Weights of a small GPT-style language model, trained from scratch on English Wikipedia.
Size: 15 layers, width 640, 10 heads of 64, MLP 2560 GELU, vocabulary 32000, 94.9M parameters.
Architecture: no biases in attention or MLP, tied embeddings.
Training: a variant of Muon for these matrices, 1730M tokens, 6600 steps.
Each number is 200 + 20 x the weight over the matrix's rms, rounded and kept within 0 to 999. Layers, rows and columns count from 0.

# q: layer 12 attention query, 640x640, rms 0.0436, rows 0-37, columns 200-239
# k: layer 12 attention key, 640x640, rms 0.043, rows 0-37, columns 200-239
q0,200,191,208,219,195,185,202,167,224,203,232,224,192,196,217,205,164,193,185,166,175,188,209,194,214,181,220,186,235,212,199,201,230,205,197,227,211,226,201,221
k0,199,207,261,208,211,190,197,179,207,198,182,218,235,208,208,227,188,235,194,174,217,198,218,187,178,197,231,219,191,199,185,192,186,199,199,226,214,240,199,178
q1,217,160,204,225,223,189,167,188,174,208,189,190,159,234,171,180,215,148,222,215,187,175,210,245,189,225,205,216,211,175,205,209,238,202,235,181,203,170,197,168
k1,186,248,190,217,176,188,247,156,218,160,216,184,179,228,230,184,212,231,227,226,214,171,170,226,187,204,205,188,200,207,213,195,174,206,220,213,182,200,206,165
q2,222,188,176,214,180,192,216,218,199,173,202,196,206,160,239,238,206,206,177,197,190,198,201,178,194,223,191,188,253,167,191,172,217,234,207,175,221,211,179,166
k2,195,214,163,190,192,187,255,194,216,189,204,210,206,208,221,202,234,187,189,206,209,217,258,226,209,208,189,205,198,190,154,184,227,185,217,213,209,180,222,203
q3,214,201,208,193,192,221,217,220,236,193,218,171,243,204,193,206,178,236,193,197,195,198,209,236,208,205,208,203,203,209,266,221,195,205,236,185,202,209,240,202
k3,159,192,182,201,201,206,191,178,192,214,171,230,222,225,215,197,204,197,193,198,190,251,216,206,161,181,198,205,176,209,196,214,163,178,234,186,234,224,208,210
q4,214,201,209,202,188,213,221,205,185,170,189,227,192,191,183,205,227,198,238,209,167,167,204,188,179,173,196,195,200,223,196,226,198,170,203,181,198,222,211,197
k4,212,195,208,217,225,194,165,216,233,183,173,185,198,218,193,170,224,180,224,215,199,209,198,196,221,204,217,203,185,209,233,192,173,197,237,192,206,232,174,187
q5,195,219,198,215,214,207,165,221,195,141,227,194,200,198,173,230,216,260,196,166,223,206,215,215,198,220,202,225,148,185,195,231,191,196,203,201,193,193,203,204
k5,207,220,154,209,199,174,187,235,175,188,195,187,196,188,218,197,205,203,166,210,201,212,188,211,149,206,142,199,210,192,204,198,227,218,192,202,195,191,221,192
q6,194,177,182,190,194,200,211,208,208,167,185,216,204,217,206,196,212,207,181,187,203,211,163,207,170,245,234,175,183,211,198,220,174,216,187,219,194,239,225,188
k6,184,186,197,215,185,196,194,221,225,203,173,169,170,192,220,198,192,199,225,194,171,197,204,211,193,227,224,228,180,156,186,184,226,188,179,175,171,232,173,210
q7,207,185,229,227,237,181,226,179,200,212,188,202,184,175,189,212,191,176,201,247,206,190,197,209,190,178,218,194,186,183,214,206,205,198,214,166,233,208,211,193
k7,244,210,162,228,205,203,184,191,176,213,228,183,197,215,211,208,218,181,215,201,217,192,206,213,199,168,174,218,185,174,187,158,195,219,179,194,251,198,174,210
q8,181,185,186,211,211,189,197,222,222,209,172,204,204,210,202,214,217,171,236,161,217,196,179,202,188,197,200,221,223,188,196,217,220,199,183,235,195,177,212,222
k8,174,185,199,209,209,206,154,171,208,187,237,180,197,216,191,162,225,212,215,180,201,182,192,239,165,191,205,198,209,216,209,214,188,191,211,198,199,195,197,198
q9,204,174,229,229,207,214,181,229,165,178,213,202,190,188,172,176,179,219,196,183,180,207,206,189,198,207,211,212,220,207,231,207,212,197,191,169,185,191,218,201
k9,182,202,160,214,215,218,190,200,228,252,197,223,158,190,202,215,220,239,214,195,220,263,176,185,191,167,177,223,198,220,201,190,196,195,202,212,177,161,193,205
q10,199,223,193,197,206,193,218,196,203,190,223,194,160,201,176,180,207,222,202,178,209,186,188,199,200,175,186,199,198,224,194,181,187,194,159,216,172,198,192,181
k10,197,237,221,216,187,206,215,231,221,201,202,188,178,213,199,189,213,257,176,199,205,205,182,193,213,188,219,182,222,210,204,188,186,211,203,192,200,200,192,203
q11,195,212,225,178,174,187,205,195,170,223,212,160,172,210,173,179,196,215,212,216,195,187,195,169,206,192,158,206,149,225,214,201,207,185,210,189,200,198,212,223
k11,189,191,210,188,226,192,210,204,193,194,186,201,194,194,198,208,206,204,183,191,159,183,240,219,207,200,206,202,210,205,195,199,183,185,203,178,203,204,204,188
q12,182,166,196,172,177,184,237,219,225,217,181,208,155,228,216,209,196,174,220,185,200,189,174,235,208,224,215,195,199,225,192,199,175,207,238,192,221,202,221,155
k12,175,183,215,215,206,192,229,223,201,202,159,188,214,193,206,200,188,171,219,207,215,177,212,161,218,223,208,193,205,177,189,213,188,238,226,193,214,203,197,204
q13,188,198,200,194,193,221,211,221,224,201,235,191,196,200,197,187,200,189,164,230,198,210,196,196,216,160,190,200,207,184,194,225,168,194,204,223,203,197,182,204
k13,196,176,182,178,206,222,177,149,183,201,198,220,193,194,205,225,221,192,195,218,217,161,210,219,176,216,171,195,190,177,195,224,178,201,199,199,158,203,182,216
q14,240,204,194,168,207,164,198,223,200,221,212,194,185,180,205,225,189,186,198,212,188,168,215,215,179,209,212,186,181,199,204,181,203,184,168,213,183,218,173,195
k14,175,228,231,194,211,191,215,183,179,221,176,183,172,153,185,194,175,251,201,197,216,177,212,216,173,153,171,207,190,216,212,191,233,204,242,218,187,197,155,238
q15,183,219,197,223,195,184,193,175,209,186,183,199,228,213,184,208,174,229,187,176,198,215,216,198,157,198,222,210,179,187,207,200,192,190,182,192,166,210,189,185
k15,192,202,220,224,182,186,188,234,222,181,217,194,207,219,216,188,176,176,211,223,214,136,174,190,190,202,182,226,187,206,197,208,173,243,207,184,183,194,210,173
q16,194,178,187,227,219,195,213,176,203,192,187,185,217,221,201,210,231,216,204,195,211,200,195,184,189,204,197,147,210,220,229,272,216,192,199,224,194,204,186,181
k16,201,200,192,211,207,207,235,212,194,212,199,198,215,178,232,207,184,214,209,195,175,227,224,189,197,192,156,168,203,198,174,188,232,214,217,187,232,220,236,201
q17,204,243,196,219,175,160,170,183,192,197,188,221,183,223,225,232,155,209,193,208,168,221,198,209,195,211,230,190,172,213,167,195,215,165,215,208,189,171,177,178
k17,210,204,212,193,195,219,195,201,217,195,222,200,196,200,208,227,209,202,205,216,219,188,189,202,184,217,176,204,200,203,209,178,190,178,196,231,239,199,189,209
q18,186,177,162,211,196,173,195,191,176,196,198,185,239,220,182,194,188,240,185,210,202,225,222,187,209,225,177,189,170,202,214,212,217,217,189,228,203,164,178,203
k18,213,182,217,196,219,214,192,205,215,205,195,179,213,181,162,199,222,228,240,150,206,206,207,182,198,208,200,209,225,215,216,191,218,210,227,184,184,200,248,188
q19,197,196,165,202,183,192,219,174,164,225,213,190,245,199,176,187,161,202,191,227,206,162,200,207,184,209,203,215,227,191,203,227,196,182,215,215,211,203,204,169
k19,238,192,173,210,247,182,183,192,208,191,212,148,215,229,213,188,213,211,182,234,206,181,213,219,201,194,199,209,210,217,206,242,214,193,215,163,174,203,229,207
q20,186,198,165,188,200,196,227,176,221,213,195,216,201,209,165,170,217,208,172,197,159,216,231,192,219,205,221,180,198,184,227,251,184,192,218,172,204,169,207,176
k20,197,208,195,169,211,157,184,223,210,230,215,210,227,207,195,187,216,220,177,203,191,209,205,209,229,221,184,210,197,183,195,204,191,178,196,173,182,190,198,222
q21,186,197,204,184,218,176,192,215,194,215,175,241,181,186,215,202,207,217,210,202,217,231,192,201,202,210,156,188,196,228,220,204,187,196,198,209,211,204,194,171
k21,222,183,186,188,191,216,197,215,200,174,199,242,168,201,212,206,188,212,173,206,163,225,195,203,163,203,187,174,172,210,212,194,171,225,194,175,203,202,215,190
q22,185,178,199,183,166,210,216,217,203,154,211,237,195,163,178,197,214,228,197,218,223,197,210,227,172,181,167,195,177,208,179,220,196,212,190,193,217,219,184,213
k22,215,165,194,211,177,194,171,218,177,243,182,221,218,198,181,206,191,229,196,216,211,206,215,203,190,199,182,198,237,226,219,205,230,174,166,188,186,208,209,213
q23,171,194,211,211,190,215,168,218,198,164,173,212,225,212,170,190,178,190,189,182,180,232,210,199,189,183,189,197,217,229,188,195,188,198,172,208,215,182,239,230
k23,185,200,235,188,203,210,194,202,181,229,184,190,221,192,209,204,200,218,199,176,191,186,182,198,174,197,213,203,207,187,195,215,187,205,186,209,199,178,189,175
q24,197,216,188,167,190,207,175,246,158,172,176,219,223,206,186,169,232,200,189,205,210,197,232,172,196,240,221,235,190,199,169,185,211,214,193,217,185,177,190,211
k24,178,213,171,223,190,179,201,231,188,157,216,216,195,207,186,187,222,230,163,179,214,197,200,214,185,173,196,215,197,199,196,206,218,205,182,234,180,198,213,222
q25,192,187,237,204,225,197,186,204,196,194,204,190,211,171,211,159,227,196,191,215,235,200,175,219,179,222,210,209,188,211,217,156,200,139,172,214,217,227,207,183
k25,185,222,163,201,208,191,208,193,186,211,193,184,204,200,200,209,217,186,186,187,239,203,176,237,199,179,203,193,237,214,201,205,228,178,197,188,202,197,203,213
q26,198,197,197,224,200,170,166,189,226,203,211,224,204,177,231,229,215,175,217,186,165,205,203,208,208,218,229,230,204,205,233,237,220,207,167,240,230,203,217,204
k26,200,227,213,198,226,170,169,202,209,197,217,182,204,177,198,203,188,175,210,161,194,230,197,209,233,194,162,229,197,162,187,205,206,202,173,190,192,202,219,183
q27,180,157,223,195,183,177,222,211,207,180,177,197,198,198,176,173,190,186,211,205,199,194,235,212,178,217,214,189,234,221,203,239,213,171,178,205,176,186,228,194
k27,186,189,178,204,202,176,195,216,242,219,190,234,222,187,184,198,181,214,182,150,210,179,200,209,209,185,216,214,174,181,222,207,174,205,193,194,177,179,187,183
q28,178,220,240,158,181,188,201,205,167,202,226,158,190,220,180,176,234,181,172,222,196,182,206,211,221,190,210,190,172,217,200,254,230,159,220,212,205,202,178,180
k28,205,208,241,188,210,221,202,201,159,208,262,190,187,195,225,229,217,236,197,187,178,206,202,210,190,206,219,169,159,196,190,188,192,171,184,181,216,216,166,240
q29,165,203,240,188,201,217,186,208,197,239,216,234,180,243,197,206,188,198,190,193,194,175,190,213,194,203,202,236,199,189,146,174,223,218,187,196,206,193,218,206
k29,179,160,249,192,187,177,182,204,215,159,199,175,206,213,175,186,220,230,200,223,191,223,175,203,159,253,207,186,231,193,210,172,227,193,191,194,202,215,195,188
q30,198,221,240,205,209,205,182,170,211,203,190,194,163,191,198,188,172,207,182,241,177,211,206,239,223,199,213,182,182,194,219,196,187,224,150,234,213,199,173,172
k30,176,209,182,177,196,225,190,157,224,153,194,192,182,209,201,184,196,181,206,204,179,209,180,227,184,167,201,199,204,213,215,185,215,238,192,227,196,259,211,198
q31,200,213,218,181,167,211,217,193,212,198,208,191,208,193,145,227,232,259,236,174,206,197,177,160,213,227,207,173,181,207,193,208,228,186,267,223,216,198,254,225
k31,214,199,278,201,190,196,202,195,190,213,209,194,229,207,185,224,221,219,196,200,221,212,246,212,201,200,193,195,190,225,204,208,186,175,211,225,185,192,180,196
q32,214,203,200,203,191,187,204,186,157,204,198,187,207,195,231,217,159,198,210,177,170,216,177,232,178,173,241,213,226,220,209,194,214,241,188,197,197,195,207,187
k32,231,189,193,218,192,197,201,204,173,221,208,181,225,196,232,217,191,206,209,189,194,255,183,210,221,178,193,199,188,207,199,159,199,200,210,211,222,202,208,194
q33,249,195,213,191,231,203,258,124,211,191,248,213,187,225,203,183,221,200,183,196,201,192,206,218,221,217,184,211,228,212,203,215,193,215,216,234,205,187,183,179
k33,219,211,186,206,202,202,193,205,190,225,209,184,211,220,187,218,216,216,204,209,224,192,193,228,184,211,192,178,191,218,233,211,194,219,203,161,174,190,214,177
q34,193,218,179,209,173,180,159,187,184,192,199,238,179,189,191,195,210,200,230,216,230,169,186,202,164,170,186,179,183,205,201,185,175,227,190,221,224,191,215,188
k34,205,227,220,189,191,161,215,218,192,196,201,209,197,185,186,222,205,200,186,206,211,219,191,197,223,196,141,191,174,182,201,215,200,166,206,179,208,195,213,241
q35,183,189,156,206,205,223,215,205,209,224,202,190,222,195,185,172,191,195,214,189,157,198,219,217,204,174,161,205,201,195,227,200,206,146,201,229,214,203,217,181
k35,204,186,204,208,187,198,227,196,206,186,202,225,173,208,191,224,186,166,213,193,188,211,214,206,179,171,158,195,206,185,219,193,236,177,195,176,199,185,219,190
q36,172,203,199,161,245,214,182,183,208,194,212,197,173,178,227,196,186,217,219,190,193,221,215,196,206,192,196,197,203,254,214,226,210,193,244,165,240,239,212,195
k36,174,193,188,183,204,222,197,177,228,246,195,167,198,198,188,226,221,206,201,165,202,187,228,162,182,199,183,212,166,212,225,188,194,213,192,189,203,218,196,173
q37,192,219,216,199,268,230,207,197,161,192,207,194,216,219,214,208,208,175,191,182,201,170,175,176,213,216,207,249,218,216,227,189,214,163,190,222,193,208,194,208
k37,197,204,180,182,172,216,216,223,198,211,220,229,207,197,202,201,218,214,200,168,215,192,197,198,197,189,223,204,163,199,191,168,207,186,188,187,207,200,164,203